Weights of a small GPT-style language model, trained from scratch on English Wikipedia: 5.41M parameters.
Each number is 128 + 32 x the weight over its row's rms, rounded and kept within 0 to 255. Layers, rows and columns count from 0. The size above them is the row's rms in percent of the matrix's.

# layer 5 MLP up, 768x192, rms 0.206, rows 653-724, columns 96-191
size [105 101 104 106  95 105  96  90 102  97  95  87 101  92  91 106  96  95  93 101  98 113  75 108 106  82 106  98  98  96 109  98 104 106 102  95 109 101 100 108 105 103  98 100 104  97 106 103  98  96 102 102  96  91  95 100 111 100 104  98 105  94  87  93 110  99 102  98 113  93  98 101]
[[156 151 144 141 151 174 150 136 131  86 108  74 134 136  61 121 153 171 133  97 111 152 132 158  84 150 140 117  98 114 190 125 168 171 126  97 134 111 102  63  45 147 152 138 149 143  95  69 129 105 136 154  93 138 138 134 115 127 103 134  86 150 142 121 125 124 127 140  76 129 115 105 101 116 137 150 130 138 159 127 125 155 140  98 179 107  55  73 161 110 134  92 172 181 127 136]
 [ 88 168 172 123 134 167 128 134 118 135 107  60 161 147 137 134  90 169 112 149 206 121 111 120  93 138  78 116 112 166 145 126 114 138 148 171 123 190  86  98 146 165 152 140 123  97 211  85 148 134 145 126 166 127 104 128 114 110 100 113 107 186  41 129 126 157 108 119 104 108  87 123 109 145  73 116 151  99 151 177 109 125  57 154  87 180 109  98 127 140 135 171 136 106 108 140]
 [110 134 161 157 174 154 112  84 140  80 140 152 151  98 113 108 144 137  84 135 172 104 113  99 100  67 135 118 108 114 171 150 164 213 126 109 132 123  41 101 114 185 159 126 138 157 100  98 148 162 115 109 163 139 143 193 136 136 139 119 163 115 108 201 130 143 200 158  90  71 193 134 151 140 178 111 118 123 172 148 179 103 156 156 125 159 146  71  77  77 111 104 127 183 119 180]
 [ 97 133  95 163 120 108 146 109 122 116 113  98 158 171 130 100 116 122  98 144 155 107 119 170 102 119 169 119  74  63 172 171 138 106 126 131 106 104  91 111 121 216 126 182 174 167 105 136  84 139 132 151  55 121  63 124 108 121 107 129 133  74 150 169 195  78  69 125 121  68 183 128 149 101 104  91 131 127 150 117  81 160 111 115 152  60 100  93 149 130  81 122 128 178  74 140]
 [136 142  68 130 181  93  47 184 128 141 164 155 161 176 131  72 116  75  18 115 133 141 129 121 132 112  64 123 119 164 135 147 111  44 152 164 191 108 159 162 138 167 124 167 158 172 116 142 160  89 127 160 108  95 150  99 117 138 115 108 164  78 152 104 122 115 116 164  95 157 159 112 149 118  95 102 157 128 115 104  84 110 117 117 148  97 130 117 125 120 103 148 175  92 100  45]
 [ 80 165 157 128 124 140 139 138 160 159 106 142  78  71 146 155 139  99 119 106 187 140 170 158 116 103 114 129 172 157  88  78 171 166 153 115  85 120 130 224 151 108 156 143 118  91  89  75 114 112 124 154 123 178  52 162  88 120 159  88 116 106 129 147 151 156  97 121 132 139  86  60 115 121 118 161 129 190 102 132  90 163 142 144 113 186 136 114 113  94  61 158 144 128 157  93]
 [128 174 198 125 130 235 119 207  85 105 145 151 136 160 158 125 146  94 110  93 135 177 155 136 176  80 106  51 153 147 168  95 152 156 130 133 107  93 121 141 153 114  89 150 143  84 138 149 120 107 159 178 106 191 126 151  87 115  56  93  86 138 162 164  89 145 167 157 146 162 111 155  73 160 133  87 132 109  85 150 136 181 112 142 180 103 120 120 134 158 109 187 102 137 191 104]
 [139 151 127 136 113 170 112 136 107 151 117 135 125 116 123  87 123 139 154 126 157  59 134 109 123 137 158 152  97 122  74  80 204 172 145 127 115 150 106 100 162 100 165 111  95  98 116  74 134  97  74 124  85 125 126 107 127 142 159  95 124 137 188 117  69  88 158 116 135 136 146 200 143 108 125 111  60 103 131 128  68 146  76 128 119 125 158 129 157 175 172 175 146 145 103  98]
 [121 115 167 164 182 151  89 146  89 157  82 103 159 130 194 203 123 133 107 152 129 117 144 147 132 177 133 121  96 114 146  90 104 231 169  75  66 111 134 168 137 139 133 128 129 142  86 120 163 124 114 146 119 154 108 131 181 123 128 184  62 103 122 198  66 166 106 152  91 140 186 121 166  83 179  81 116 111 106 149 158 151 150 128 125 142 134 153 103  94 126 135 148 135 157  85]
 [ 82 136 106  95 108 128 155 145 139 108 155  29 128 128 135 154 131  97 170 151 149 132  89  71 144 133 133  49  97 152 165 123 138 126 127 159  97 148 137 159  96 156  89 169 168 138  58 190 137 146 129 145  67 151  99 154 167 121 108 159 156 148 115 174 128 128  89 183 137 127  84 109 115 137 107 120 112  93  62  67 185  79  91 157  74 143 121 133 135 102 140 161 115 175 146 114]
 [149 139 114 121 123 153 110 144 158 129  72 142  88 156 149 146 159  82 160 127 174 127 111 128 136 149  90  95 111 132 160 204 145 154   5  78 142 198 155 136 143 185 130 152 122 167 129 107 120 108 104 127 149 147 107 153  89 133 138 162 141 133 106 128 134 153 178 158 127 172 130 152 119 194 113 137 126 183 115 127 107 146  85 113 146 110 119 127 122 152 108 114 145 101  76 143]
 [ 75 154 159 103 160  99 106 131  75 135 171 165 165 153 142 140 167  91 133 102  61 176 141 127 113 134 117 164  95 131 147 111 127 160 112 124 165 124 163 103 123 167 101 149 113 194 159 117 118 174 109 128 116  92 149 161 105 123 144 135 125 128 128 147 190  79 101 107 154 161 115 115 107 121 105 123 134 159 175  88  81 151 169  74  86 104  78 108 145 108 135 114 129 182 127 111]
 [125  78 114 147 126 176 197  94 170  67 114 130 111 108  81 110 133 183 132 154 101 133 118 115 125 117 117 102 145 117 144 143 147 120 129  71 123  98 108 152 119 112 129 146 113 126 102 107  93 135 170  94 106  83 163  93 121 135 105  96 171 114 120 128 154  69  98  67 140 147 161  75 169 143 157 118  78 119 106 203 151 178  79  87  68 144 134 126 151  86 172 137 122 134 161 133]
 [109 158 158 101 108 147 113 131 102 150 136 101 116 134 157  61 106 101 123  91  96  78  55  92 175 127 141 167 162 172 154 125  82 118 228  87 128 114 155  99 129 156 157  96 132  58 145 193 147 157 101 101 110 129 205 137 160 115 149 128  77 118  85 131 155 141 139 161 184 149  93  83 155 137 158 175  82 162 119 149 109 171 127 145 130  64 129 162 102 117 162 183 115  96 121 144]
 [ 91 169 121 121 125 145 127 152 153 111 101 106 136 146 138  80 130 102  28  86  94 102 206  96 116 145 101 141 146  92 127 130  59  93 137 160 125  63  87 112  99  95 100 131 105 111  87 162  94 147 137 123 125 126 115 133 117 158 166 111 154 105 129 127 126 116 102  80 126 159 184 143 129 165 140 102 117 141 168 153 111 121  80 164  85 156 118  84 107 104 163 129 141 133 143 113]
 [135  95  99 103 150 111 172 166 112 144 170 147 109 140 112 141 167 132 184 116 108 181  99 184  95 118 135  88 115 158 142 133 144 116 131 142 145 183 119  96 142 144 118 166 145 176 102 131 139 103 112 195 128 109 146  91  85 176 128 199 165 139  99 157 130  95 122  96 110 171 149  79 140 189  72  81 100  72 111 118 149  65 157  52 162 100 168 115 152  88 131 138 102  68 148 109]
 [180 158 126  97 145 183 142 118  90 190 134  96 134 103 143 150 203 129 115  55 164 219 198  86 183 147 127  80 118 112 111 103 133 179 105 159 117 146 115 119 164  67  99 101 160 141 154 118 157  59  69 167  97 100 173  97  93 107 101 114 142 139  94 111 160 121  96 100 132 151 135  75 158 129 127 116  71  74 103 114 185 131 178 141 127 170 148 146 127 117 180 136 186 131  83  76]
 [108 110 139 145 120 185 127 192 115 137  84 157 127  89 169 136  96  84 110 145 126 141 136 131 207  86 144 133 118 103  97 120 100 105 175 202 121 174 138 115 125  60 214 199 136 116 131 152 104  32 129 141 161 159 160 147 142  74 130 136  94 137 147 169  97 140 137  71 120 153 141  27 163 133 135  48 166 179 148  91 179 141 133 110 180 129  96 123 146 141  95 152 121  94 117  80]
 [122 109 153 104 162 187 105 127  63 145 124 109 128 137 149 176 127  94 100 124 178 103 123 169 117  89 111 153  44 179 206  97 120 137 121 142 108 111 181 136 137 162 116 140 112 183 138 122 129 148 127 175 130 168 103  85 123  66 132 164  99 182 124 120 131 137 180 147  93 138 123 130 130 196 143 180 116 147 118 100  91 183  94 166 229 124 183  66  70 116 118 150 144 120 148 143]
 [126 146 117 144 162 145 138 132 188 162  98 104 125  78 173 151  98 120 126 137 138 113 130 106 130 141 197 118  76 158 102 108  56 160 117  87 158 109 145  82 133 115 136 115 113 147 151 163 131 112 130 118 159 141 146  95 136 121 182 144 115  99  86 123 109 117 135 202 159 158 103  80 183 117 131  58  81 112 154 137 128 157  54 126 216 123  67 160 130 100  81 169  94  77 157  81]
 [116 122  98 152 132 173 131 119 119 127 115  96 127 124 102  59  98 114 124 114 125  91 100 114  56 141 132  93 153 105 125 120  71  94 140  82  85 168 186 161  79 144 120 119 138  70  89 161 141 153  92  94  92 112 142  83 149 135 148  85 106  50 138 113  90 152 116 142 146 174 168  97 140 109  84  97 161 137 110  92 114 140  66 119 101 131 202 178 117 156 131  74 149 165 100 125]
 [125  78 130 174  94 121 172 125 119  79 134  52  87 142 113  85 139 166  61 181  78 129 140 138 148 142 136 118 125  99 104 109 148 178 134 121 113 138 124  83  86 138  73 173 157 104 108 160 148 136 101 169 140  97 104 122 113 113 174  91 105 119 118 168 140 190 118 133 156 145 113  97  94 137  97 121 139 191 126 164 154 133  91 181  94 146  78 144 134 127 104 115 150 188 124 173]
 [151  49 154 114 141 103 155 130 120 113 129 127 132 133 126 152 149 111 124 142 102  86  91 141 196 101 169 114 114 117  65 139 111 152 113  91 157 195 156 107  68 129  97 145  63 125 147 115 116 106 112 113 186 108 181  96 131 100 115 196 112 173 143 165 139  62 148 157 131 108 128 147 153 139  93  93 127 145  92  71  96 106 200 121 110  82 151 158  93 144  80 126 174 102 149  91]
 [ 89 113 123 130 174 124 181 133 196 103  99 106  92 159 125 112 126 147  96 146 194 130  98 102 122 161 174 109  71 102 164 123 139 144 114  96  77 169  83  71 145 134 189 131 184 180 116 135 103 153 180 144  98 100 103 131 123 133 123 166 106 118 110 102  89 199 139 130 136 114 137 123 143 145 134 195  79 110 128 118 182 168 209  78 133 167  93 147  79 140 103 126 114 112  71 103]
 [105 108 151 136 117 156 147  74 142  71  82  97 181 136 115 125 127  98 152 161  95 142 169 100 141  93 138 150  81 138 131 125 132  94 154 146 168 132 156 152 145 118 126 197 188 138 113  71 123  78  62 164 125 109 109 117 152  87  62 158 102  75 114 177 112  97 158 114  68 125 166  57 134 107  91 106 103 113 190 141  99 152 154 121 103 153 107 133 110  92 141 187 137 148 134 125]
 [130  82 110  97 141  61 152 141 176 192 169 165 117 152 205 148 167 124 158 165 139  85 125  77 158 143 129 121 101  86 161 125 160 167 125  82 118 110 140 155 154 122 147  97  76 153 123 142 110 138  70 152 174 115 153  96 124 169  85  96 136  73 131 133  55 129 116 151 137 173 115 181 165 102  90 160 168  72 140 150 165 160 152 144 176 119 123 118 131 103  77 141 131  89  89 103]
 [152  78  97 143 105  92 142  98  59 132 132 174 162 187 166 170  93 112 184 127 116 102 164  90 115 152 128 160 141  85  71 147 173 134  98 148 139 111 105 106 187  73 111 150 112 176 130 174 111 144 137 146 120 130 119 112 103 196 157  69 108 115 153 117  59 165 158 140 142 163 140 164 163 161 128 190 121 130 122 178 127 106 103 167  92  80 150 111 150 131 197 137 155 141 103 122]
 [163 121 155 131 141 121 141 116 121  96 129 122  83 109 194 194 126 131 168 109 132 174 157 113 133 164 140 147 126 127 136 122 166 152 150  95 131 107 132 130 156 131 115 104  60 134  87 106 145  64  95 135  81 123 180  98 158 145 112 115  73 123  96 147 165 152 111 203 157 178 111 140 131 126 141 154 178 134 123 180  85 134 122 144 137  71 119 100 118 150 148 109 162 118 118  93]
 [121 132 104  75 123  79 120 105 118 128 119 112 153 154 128 134 121 153 102 143 103  68  94 114 129 120 129 165 128 160 117 148 113 206 158  94 120 125 134 167 157 116 132 104 133  85  99 163 119  99 160 136 130 158  63  97 115  74  81  77 144 125 153 107 190 171  76 137 169 143 120 142 179 177 168 149 143 148 100 127  67 142 124 144 144 123 124  41 105 112 104  72 149 177 148 146]
 [135 109 105 118 129 125 131 171 162 142  66 145  43  95 148 165 134 116 182 133  99 201 105 113 115 210  86 115 161 203 148 111 162 167 137 151 118 172 107  82 134 166 121 126 104 119 130 123 119 110  80 136 140 113  92  68 135 164 167 148 164 142 168 137 176 125  86 144 140 169 105 141 140  78  67 166  38 114 121 130 166 116 154  97 120 109 152 158 134  86  90  94 120  83  89 107]
 [218 128 104 145 129 156  97 106 186 117 169  75  93 159 118 129 116 159 171 149 168 119 126 127 116 149  93 126 121 171 139 113 204 224 169 112 123 135 114  55 128 133 122 119 121 131 113  90 132 142  79 157 134 103 118  67 130 113 171 120 119 143  87 144  74 120 156 123  93 171 101 112 121 104 119 118 184 214 127 219 139 130 146  84 137 122  83 187 132 120 172  94 136 124 127 166]
 [171  85 146 146  89 149 119 113  74 135 109 134  84 101 131 101 103 101  57 183 115 156  86 138 156 167 152 144 104 147 115 104 172 128 147 127 122 179 166 164 178 138 128  91 102 146 113 115 103  93 127 113 131 167 193 134 172 161 145  88 140 120 128 164 160  80 167 105  69  94 137 142 159 152 105 112 172 112 115 189 171 120 157 101 159 131 154 169 162  57 170  78  95  94 169 144]
 [125 129 102 141 100 204 135 147  86 103 158 106 157 143 132  47 163 165 118 159 126  97 128 165 154 146 159 106 170 168 128 144 153 146 171  86 110 104 111  97 106 121 127 188 127 121 156  69 184 117 135 146 167 133 131 109 140 127 145 134 181 196 155  94 129 215 117 101 126  97 107 130 192  98  82 121  69 103 151 145 134 156 132 111 114 123  73 122 120 112 116 210 111  90 127 143]
 [ 67 103 122 156 163 165 114 157 128  62  98 111 162 164 165 128  99 100 152 128 195 104  99 119 155 162  93 107 119 165  98 135 143 210 135 159 122 126 148  87 107 130  40  77  76 162 134  98 128 112 137 143 140 145 141 147 136 153 132  76  96 112  70 164  79 148 111 145 126 173 102 131 114 119 153 151  95 144 142 146 144 128 146 108 146 104 207 145 124 137 118 145 136 146 153 173]
 [159  87 109 134 143 145 156 115  81 137  83 153 119 170 126 123 140 129  97  89 134 138 158 144 108  86 123 135 148  82 151 131 145 137 186 163 130 128 203 102  96 125 130 169 136 143  94 117 166 115 121  91 137 107 110 117 136 121 200  79 112 120 162 208 187 106 144  95 118 103 115  99 118 130 189 110  63 106 154 164  58 132 113 206 162 116  89 120 187 151 115 126 112 103 146 132]
 [128 127 105 176  87 129 122 173 129 150  92 159 104 126  49 145 134 137 126 113  95 153 169 161  60 147 136 108 108 121 131 138  72 161 149 142  80 119 143  92 132  96 173 197 186  88 125 126  76 168 120 129 130  68  80  83 136  44 113 166 135 192  87 129  99 140 158 172 121 121 122 169 136  85  71 117 128 163 129 137 129 114 115 128 149 185  99 101 114 101 145 174 101 149 128 127]
 [158 105 174 151 153  77 144 137  88 160 130 137  80 100 139  79 154 118 160 158 111 165 128 131 102 128 110 124 111 140 128 167 170 128 161 100 108 143 139  82 154 119 133 122 130 107 143  90 103 144 123  74  77  76 109  73 145 154 152 110 125  96 151 151  79  81 123 135  52 128 150  95 183  76  96  13 156 107 179 143  70 151 134 132 180 116  86  87  99 106 166 121  92 118 171  57]
 [218 100 134 145 144  70 140 163  73  70 194 105 147 157 117 123  98 120 163 110 176 141 129 147  55 169 135 131  70 152 125 145  93 148 152 106 122 104 110 109 113 116 127 118 102 127 119 143 101 139 163  72 115 151 161 113 145  91  83 144 124 122 130 133 115  74 142 152  79 136 146 137 103  93 155 136 114 171 140 123 109 161 104 136 135 195 165 177 178 130 130 196 106 129 124  82]
 [122  99  75 145  87 167 104 145 129  80 155 102 135  77 102 120 171 167 104 154 108 199 163  96  76 144 143  92 117 130 175 143  56  93 101 146 107  64 150 178 135 151 112 106  87 155  66  73 132 153 130 122 104 107  40 167  90 132 148  89 139 126 149  91 130  98 119 156 111 143 123  69 149  98  96 162 127 191 152  87 153 146 134 153  88 171 120 156  96 134  91 117 160  99 133  77]
 [182  95 132  58  33  86 164 143 112  99 136 133 158 151  91 159 118 126 171 177 155 109 154  93  75 133 105 122 155 134 152 117 157 137 142 164 100 124  99 112 141 172 161  96 173 170 114 143 115 133  78  78  89 163 138 160 130 145 109 127 138 102 133 183 100 158 133 124 133  60 116 172 116 178 118 127 188 141 152 223 131 138 140  89 161 175 182 144 119 161 105  94 125 108  85 107]
 [148 144 157 136 128 145 149 114 103  74 126 198 158 112 123 163 153 136 194 109 116 125 125 141  90 161 129 143 137 152 117 160 104  86 106 111 140 132  80 114 138 103  91 136  97 109 141  91 117  92 136 113 145 117 131 137 115 160  24 103 111 143 143  95 138 130 123 153 111  96 135 110 218 110 160  85 184 124  88 117  90  87 118 125 137 107  74  43 137 122  99 154 151 101 212  95]
 [102 167 132  46 131 102 113  93 157  80 130  64 150 119 155 157 117 123 113 110 137  31 111  60 125 115 133 203 145 135 128 108  64 101 139 106 100 150 102 133  65  91 146 131 106 143 129 169 173 187  78 113 122 136 135 140 129  76 131 112 141 161  87 111 163 174 187 154 110 101  79 115 120 105 139 156 113 187 114 148 182 107 179 156  82 114 112  94 145 151 127 105 155 149 123 125]
 [185 107 149 124 144 108 140 127  87 135 150 120  99 151 168 165 138 113 108 104 118 133 154 121 131 172  92 131  63  68 141 124 139 156 130 145 205 128 153 148 160 127  93 129 105  82 103 150 132  94 142 109  84 106 132  92 168  68 115 179 155  86 116 107 139  95 168 109 144 170 113  67 191 105 120 107 124 105 127 106 135 127 101 147 193 137  93 158  57  89 105 132 129  76  89 149]
 [128  93  90 135 121  51 111 181 142 187 145 146 148 158 141 130 176 148 157 124 117 114  94 106 185 192 117 151 109 128  84 115 158 138 165  92  74  96 119 118 142 122 185 114 123 126 159  86 106 146 166 160 146  95 121 135 100 101 206  84 139 170 152  90 111 157 101 155 182 151 132 149 178 103  47 138 145 109  90 182 175 162 137 157 152 106  81 113 152 115 142 173 186 168 142 121]
 [178 153 114 151 100 166 147 141 187 120 133 143 104 127 119 114  75 136 115  57 148 126 127  37 102 141 124 147 172 165 139 123 165 164 111  80 164 160 111 108  77 130 134  94 126  99  89 127 139 122  80 144  90 110 108 145 163 139 112  69 146 137 104 106 167 151 119 103 134 107  87 139 111 130 138  42  94 177  60 108  79 154 159 148  70 200  94 191 103 117 152  22 159 102 175 135]
 [ 94 117 113 104 143 138 117  87  86  51 137 140 132 163 132 129 179  78  84 188  63 142 138 166 102 144 161  96 157 199  78  43 163 135 116 107 132 126  50 179 163  93 109  95 152 179 126 154 137 160  77 137 139 154 187 152 164 149 141 170 165 123  87 130 179 112 122 113  89 150  58 156 156 124 162  68 131 146 160 134 127  76 113 113 108 161 106 159 142  76 120  61 165 104 194 140]
 [121 128 145 102 187 208 150 137  58 154 122 150 129 101 181 146 136  99 170 101 147 139 132 131 128 125 116 125 120  72  46 109 142 132 173 116 162  91 122  38 166 161 112  99 123 143 101 177  91 111 100 122  89 113 102 102 126 103  40 157  72 120 118 183 117  84 129 143 145 157  89  99 195 145  96 129 140 106  90 109 110 225 206 106 168 140 101 164 102 164 157 107 155 128 132 190]
 [ 81 111 118 101 150 149 132 140 119 180 136  80 167 134 120 127 137 167 122 112 151 112 116  70  91 131 143 118  69 156 145 133  44  85 138  65  97 188  70 182  85  99 140  70 150 128 172  85  48 118  49 105  84 134  86 126 185  93 105 127 177  81  93 110  78 150 133 121  57 147 134 133 128  56 137 123 132 188 152 141 118 123 141  95  86 110 128 111 181 122 109 102 141  95 151 143]
 [162 104 151 177 181 139 151 151 151 134 143 145 115 115 179 127 114 177 120 203 117 164 158 151 110 109 132 105  64 163 138 116 200 186 108 150 149 182 187 131 161 137 116  99  78 121 138 168 108 140 115 162  65 117  98 104 109 139 137  92 118  79  75 137 130 143 105 123 134 164  98  88 170  53 101 138  92 113 135 135 119 155  82 132 226 139 121 149 131 134  83 111 107  58 160 140]
 [167 132  82 116 148 122  93  69 127 103 169 158 141 148 165  73  97 161  88 145 141 133  61 103 146 128 120  90 118  96 115 144 137 169 130 103 120 103 108  90  49 116 126 133  81 150  95 113 162 133 120  98 113  83  73 177  92 105 174 166 125 123 142 128 162  74 109 110 151 112 138 150 117  90 130  71 109 130 121 157  86 126 101 170  63 181  76 119 104 162  81  96 184 140 139 120]
 [ 97 131 172 129 170 134 160 143 140 139 109  48 114 137  70  98 176 167  78  79 136 116 133 117 158 169 152 216 134 139 136 162 103 118 134 151 127 125 124 186 125 163  96 160 153  53 122 178 167 154 162  71 146 116  88 150 144 141 109 104 107 117 123 146 115 165 179  81 164  66 157 119  45 105 143 117 112 157 163 177  83 151 121 147 116 135 129  70 101 131 187  84 132 136  54 154]
 [121 138 136 144 142 125 141 132  86 156 197 133 157 167 143  99 146 113 123 144 119  95 109 137 179 110 118 142 144 176 113 158 119 112 125 156 148 187 181 147 129 148 130 110 147 107 103 130 156 161  72 124 136 144 108 129 116 141 188 154 109 105 121 109 145 121 126 117 178 131 124 106 121 142 172 129 101 107  37 162 155  85 200 158 141 131  94  83 134  75 108 109  89 131 100 192]
 [136 111 116 165 106 104  48  92 113 133  98  98 149 160 113 106 131 131 148 161 153  86 167  97 121 154  70 162 150 117  90  79 144 141 118 202 182 136 122 106 111 167 130 147 138 129  78 105  96 169  99 147  97 158 175  98 121 121 159 110 136 122 190 117  65 129 169 119 155 102 132 208 159 162  62  88 129  84 121 180 167 138 119 136  76 144 173 149 127 154  95 146 158 170  98 119]
 [143 155 196 112  87 157 102 144  99 168 119 117 130 121  85 139 228 139 113 118  96 161 137 142 124 102 141 179 134 129  92 142 183 146 153  84 132 132 139 165 186 143 140 142 153 174  82  49  73 136  95 126 115 118 133  99 182 106 119 126 112 160 130 142 162 109 144 183  98 132 114 118 166 155 125 168  77 153 159  82 156  60 116 102 155 129 108 117 177  83 119 117 127  87 133 123]
 [ 84 198 139 138 169 105 110 139  78  96 114  85 112  94 115 112  73  85 116 125 166 116 105 155 104 157 105 163 144 171 133 112 130 112 129  53 143  50  83 185 113 182  76 147 126 104 117  87 143 152 133 114 138 138 131 131 104 165 152 144 171 122 109 119 170 146  58 149 160 145  77 101 114 151 117 120 149  99 153 158 142 123  61 189 127 158 117 133 156 169 175 142 140 164 126 124]
 [ 77  74 146 121 104 114  93 104 143  71 108 114  81 119 100 173  83 145 134 166 144  85 140 141 121 108 135 108 146 148  91 144 153 108 135 100  61  76 133 178 140 134 131 123 108 125 174 134  91 176 173 124 126 149 125 151 129 192  87  89 120 107 133  88 121 169 175 129  97  86 116 135 109 132 115 117 146 135  83 152 203  80 122 149 164 162  79  79 121 130  96  92 106 154 133  85]
 [ 77  57 122 129 167 106 129 111 163  47 126  85 154  98 145 118 139 139 147  91 163 156 152 159 175 141 111 113 163 152 134 126 152 153 146 145 151 118 151 105 161 114 178 113 116 182  84  96 122 107  90 157 162 171 147 106 104 163 100 103  80 130 126 114 143 116 143 113 177 123  60 145 151  97  85 132 146  88 104 175 157 129 153  99 193 100  81  81 143 111  83 114 142  89  93 151]
 [162  90 148  56 142 112 169 119 153 128 124  73 146 114  97 162  99 106 131  90 157  90  84 108  75 137 117 103 140 118 174 156 128 189 133  80 123  48 178  73  97 117 128 134 156 165 124 153 131 135 129 113 152  67 117  78 193 111 123 129  87 138 110 148  88 166 144 158 156 110 129 107 121 102 122 103  94  83 104 111 123 144 162  96 130 138 100 150 162 132 172 131 125 126 156 137]
 [120 108  70  97 148 137 119 116 150 176 132 118 115 112 120 130 154 161 152 170  67 139  77 156  71  70 151  77  98 137  64 131 111 189 184 181  95 134 125 112 140  89 101 165 163 149 114  96 137 121 236 128 101 110 128 112 128  83 100 154 134 156 116  95  99 123 192 100 131 101 142 148 139 165  63  96 126 145 128 200 122 183 170  82 125 158 121 131 119  84  83 135 149 150 105 111]
 [129 198 181 118 132 160  89 155 149 125  94 123 143 161 150 165 146 138 135 151 126 132 144 115 132 207 126 147 129 129 134 130 124 168 118 107 108 166 143 102 160  82 176  90 120 125  98  73 127 143 170 141 140 104 163  67  87 125 146 171 182  77 135 156 119 118 164 164 129 159  89 118 139 113 167 141 138 154  75 103 198 167 119 102 101  49  93 111  63 151 174 139 203 161 105 152]
 [ 89  88 109 122 118 135 113  97 160 136 126 157 143 125  86 100 148 112  67  99 153 141 106 105 117 145 166  92 102 137 148 108 128 146 152 155 169 169 154  81 103 159 142  88 112 120 132 101 125 153 163  98 119 120 142 177 118 127  80 135 158 103 116  96 134  95  77 108 100 130  28 104 139 158 128 159 123 140 137  34 113 114 135 128 168 163 132 153 122 137  95 120 142 108 153 129]
 [141 186 103 109 117  80 147 177 146 197 141 126 168 175 116 108 140 118  80 123 131  85 124 134 159 134 174 156 140 136 139  93 107 119 103 115 185 123  80 156 112 134 115 130  76 149 185 116 112 177  95 166 115 147  99 134  85 108 152 119 160 109 137 180 215 106 117  90 148 149 163 125 133 128 163  78  98  66 148  82  59 115  98 168 178 107 200 178 131 112 161 115 129 155 134 153]
 [156 128 101 151  82 145 152 191 140 130 151 149 142 144  93 129 109 120  88 105 119 163  96 141 111 142 182  58 100 116 151 161 150 140  99 109 109 136 105 106 145  82 138  62  98  93  99  86 112 143 103  91  85 165 133 138 174 134 127 105 146 131  92 109  74 161 162 109 155 153 171 142 103 130 119 117  61  56 124 179  88 148 165  67 168 226 157 152  94 144  91 113 114 141 166 118]
 [ 85 138 131  75 111 123 137 122 107 140 135 208  88 123 167 132 148 116 120  87 124  86 126 157 152  98 106 127 124 130 133 116 127 117 139 138 129 165 133 116 180 142  85 151  80  72  54 140 162 115 123 111 114 106 101 149 141 184 118  98 144  53 116 104 151  71 167 161 145 100 156 117  82  99 122 146 123  91 139 105 163 166 179 121 111  86 103 155 121 135 112 127  58  60 167 127]
 [146 115 113 100  88 148  92 154 131 104 143  96 116 129 100 143 173 167 115  89 205 102  86 119 120 180  99 141 142 150 132  95  86 115 159 178 157  56 101 141  82  83 122 139  77 124 137 139 174 126 141 165 136 128 134 179  97 164 126 125 132  82 126 173 150 119 119 138 122 103  81 144 169 110 143 128 129 105  94  91 140 108 138 141 159  83 147 121 121 146  95 135 113 140 136  53]
 [ 99 108 102  90 105  91 150 161 110 145 197 143 140 129  72 125 139 160  97 147 115 111 113 150 112 155 182  99 127  94 228 141 115 119 112 160 146 112 135 114 145 173  97 126  65 143  87 145 154  97 149 127 135 100  92  92 126  97 134 126 150  80 160 125  90 142 124 148 150 161 141 203 136 100 146 127 110 140 197 114 120 121  81 222 143  97 138 120  90 150 142  65  63 107 104  90]
 [ 60 155  74 149  92  93 111 159  93  78 161 154 122 120 124 184 103  76 135 159 135 140  74 142  91 144 113  41 112 195 107 122 155 133 125 201  93 169 191 112 167 186 125 165 116 131 118 122 122  65 140 130  97  96 118 109  73 103 120 148 125 180 175 104 127  91 141 169 158 141  79 187 142 155  98 171  98 130 112  98 104  94 159  93 141 122 105 110 122 133  91  88 109 134 139 142]
 [124 126 147 124 101  73 160 164 161 139 202 157  75 181 144 133  59 142 102 120 164 117  91 156 141 140 186 117 141 107  98 117 127 148 133 163 174 120 142 118 113  89 155 112 147 137 221 137  98 164 140 210 144 108 131 141 171 123 138 148 128 164 148 130 153 121 118 111  78 133  96 105 164  45 123 122  81  67 125 182 105  96 109 116 138 125 152 100 156 121  92 170 154 144 109 121]
 [167 133 175 107 114  90 109 132 139 134 169 177 135 157  67 197 136  95 204 148 123  98 136 110 125 141  77  91 117 132 155 125 134 150 160 112 149 157 104 143 109 173 138 137 106 166 154 148 112 171 115  65 167  62 104 131 114 130 122 121  92 105 203 130 130  97 151 160 123  98 124 178 118 124 103 152  98  90 151 144 122 147  89 179 179 127 170 133  80 158 169  76 113 101  86  98]
 [ 94 103 127 142 180 134 108 153 170 101 146 188 125 104 153 126 125 117 138 112  91  85 151 146  94  94 177 100 164 113 141  83 116 133 143  97 144 165 188 154 142  99  97 121 144  93 144 103  97 120 113 113 121 171 107 151 159 123 106 109 104 185  73 163  53 114 138 144 131 157  98  47 119 155  99 167 115 133  86 122 138 221 132 114  81 164 106 152 155 117  99  49 140 136  94  97]
 [118 171 133  51 157 178 102 120 107 104 118 157 153 108 119 165 145  77  96  99 155  98 117 133 172 100 108 101 118  86  81 133 159 164  91 117 107 129  91 166 118  75 157 127 150 130 127  79 151  65 124  91 112 102 143 124 165 101  82 162 115 190 124 110 138 100 123  84 129 101 162 128  90 168 172  98  78 128 139 142  83 141 108 143 114 140 114 130  82  89 116 155 117 169  46 131]
 [137 137 171 107 158 111 118 183 120 162 136 156 148 117 131 160 166 118 102  84 174 106 180 146 110 171  76  63 138  91 103 127 113 147 153 128 100 147  72 144 126  92 169 148 132 142  87  86 113 103  57 117 102 150 126 154  90  94 158  75 144 118 176  55 153 118  99 149 111  89 178  85 124 136 106 126 122 181 133  90 136 152 101 136  97 131  65 121 188 125 159 121  57 160 180  91]]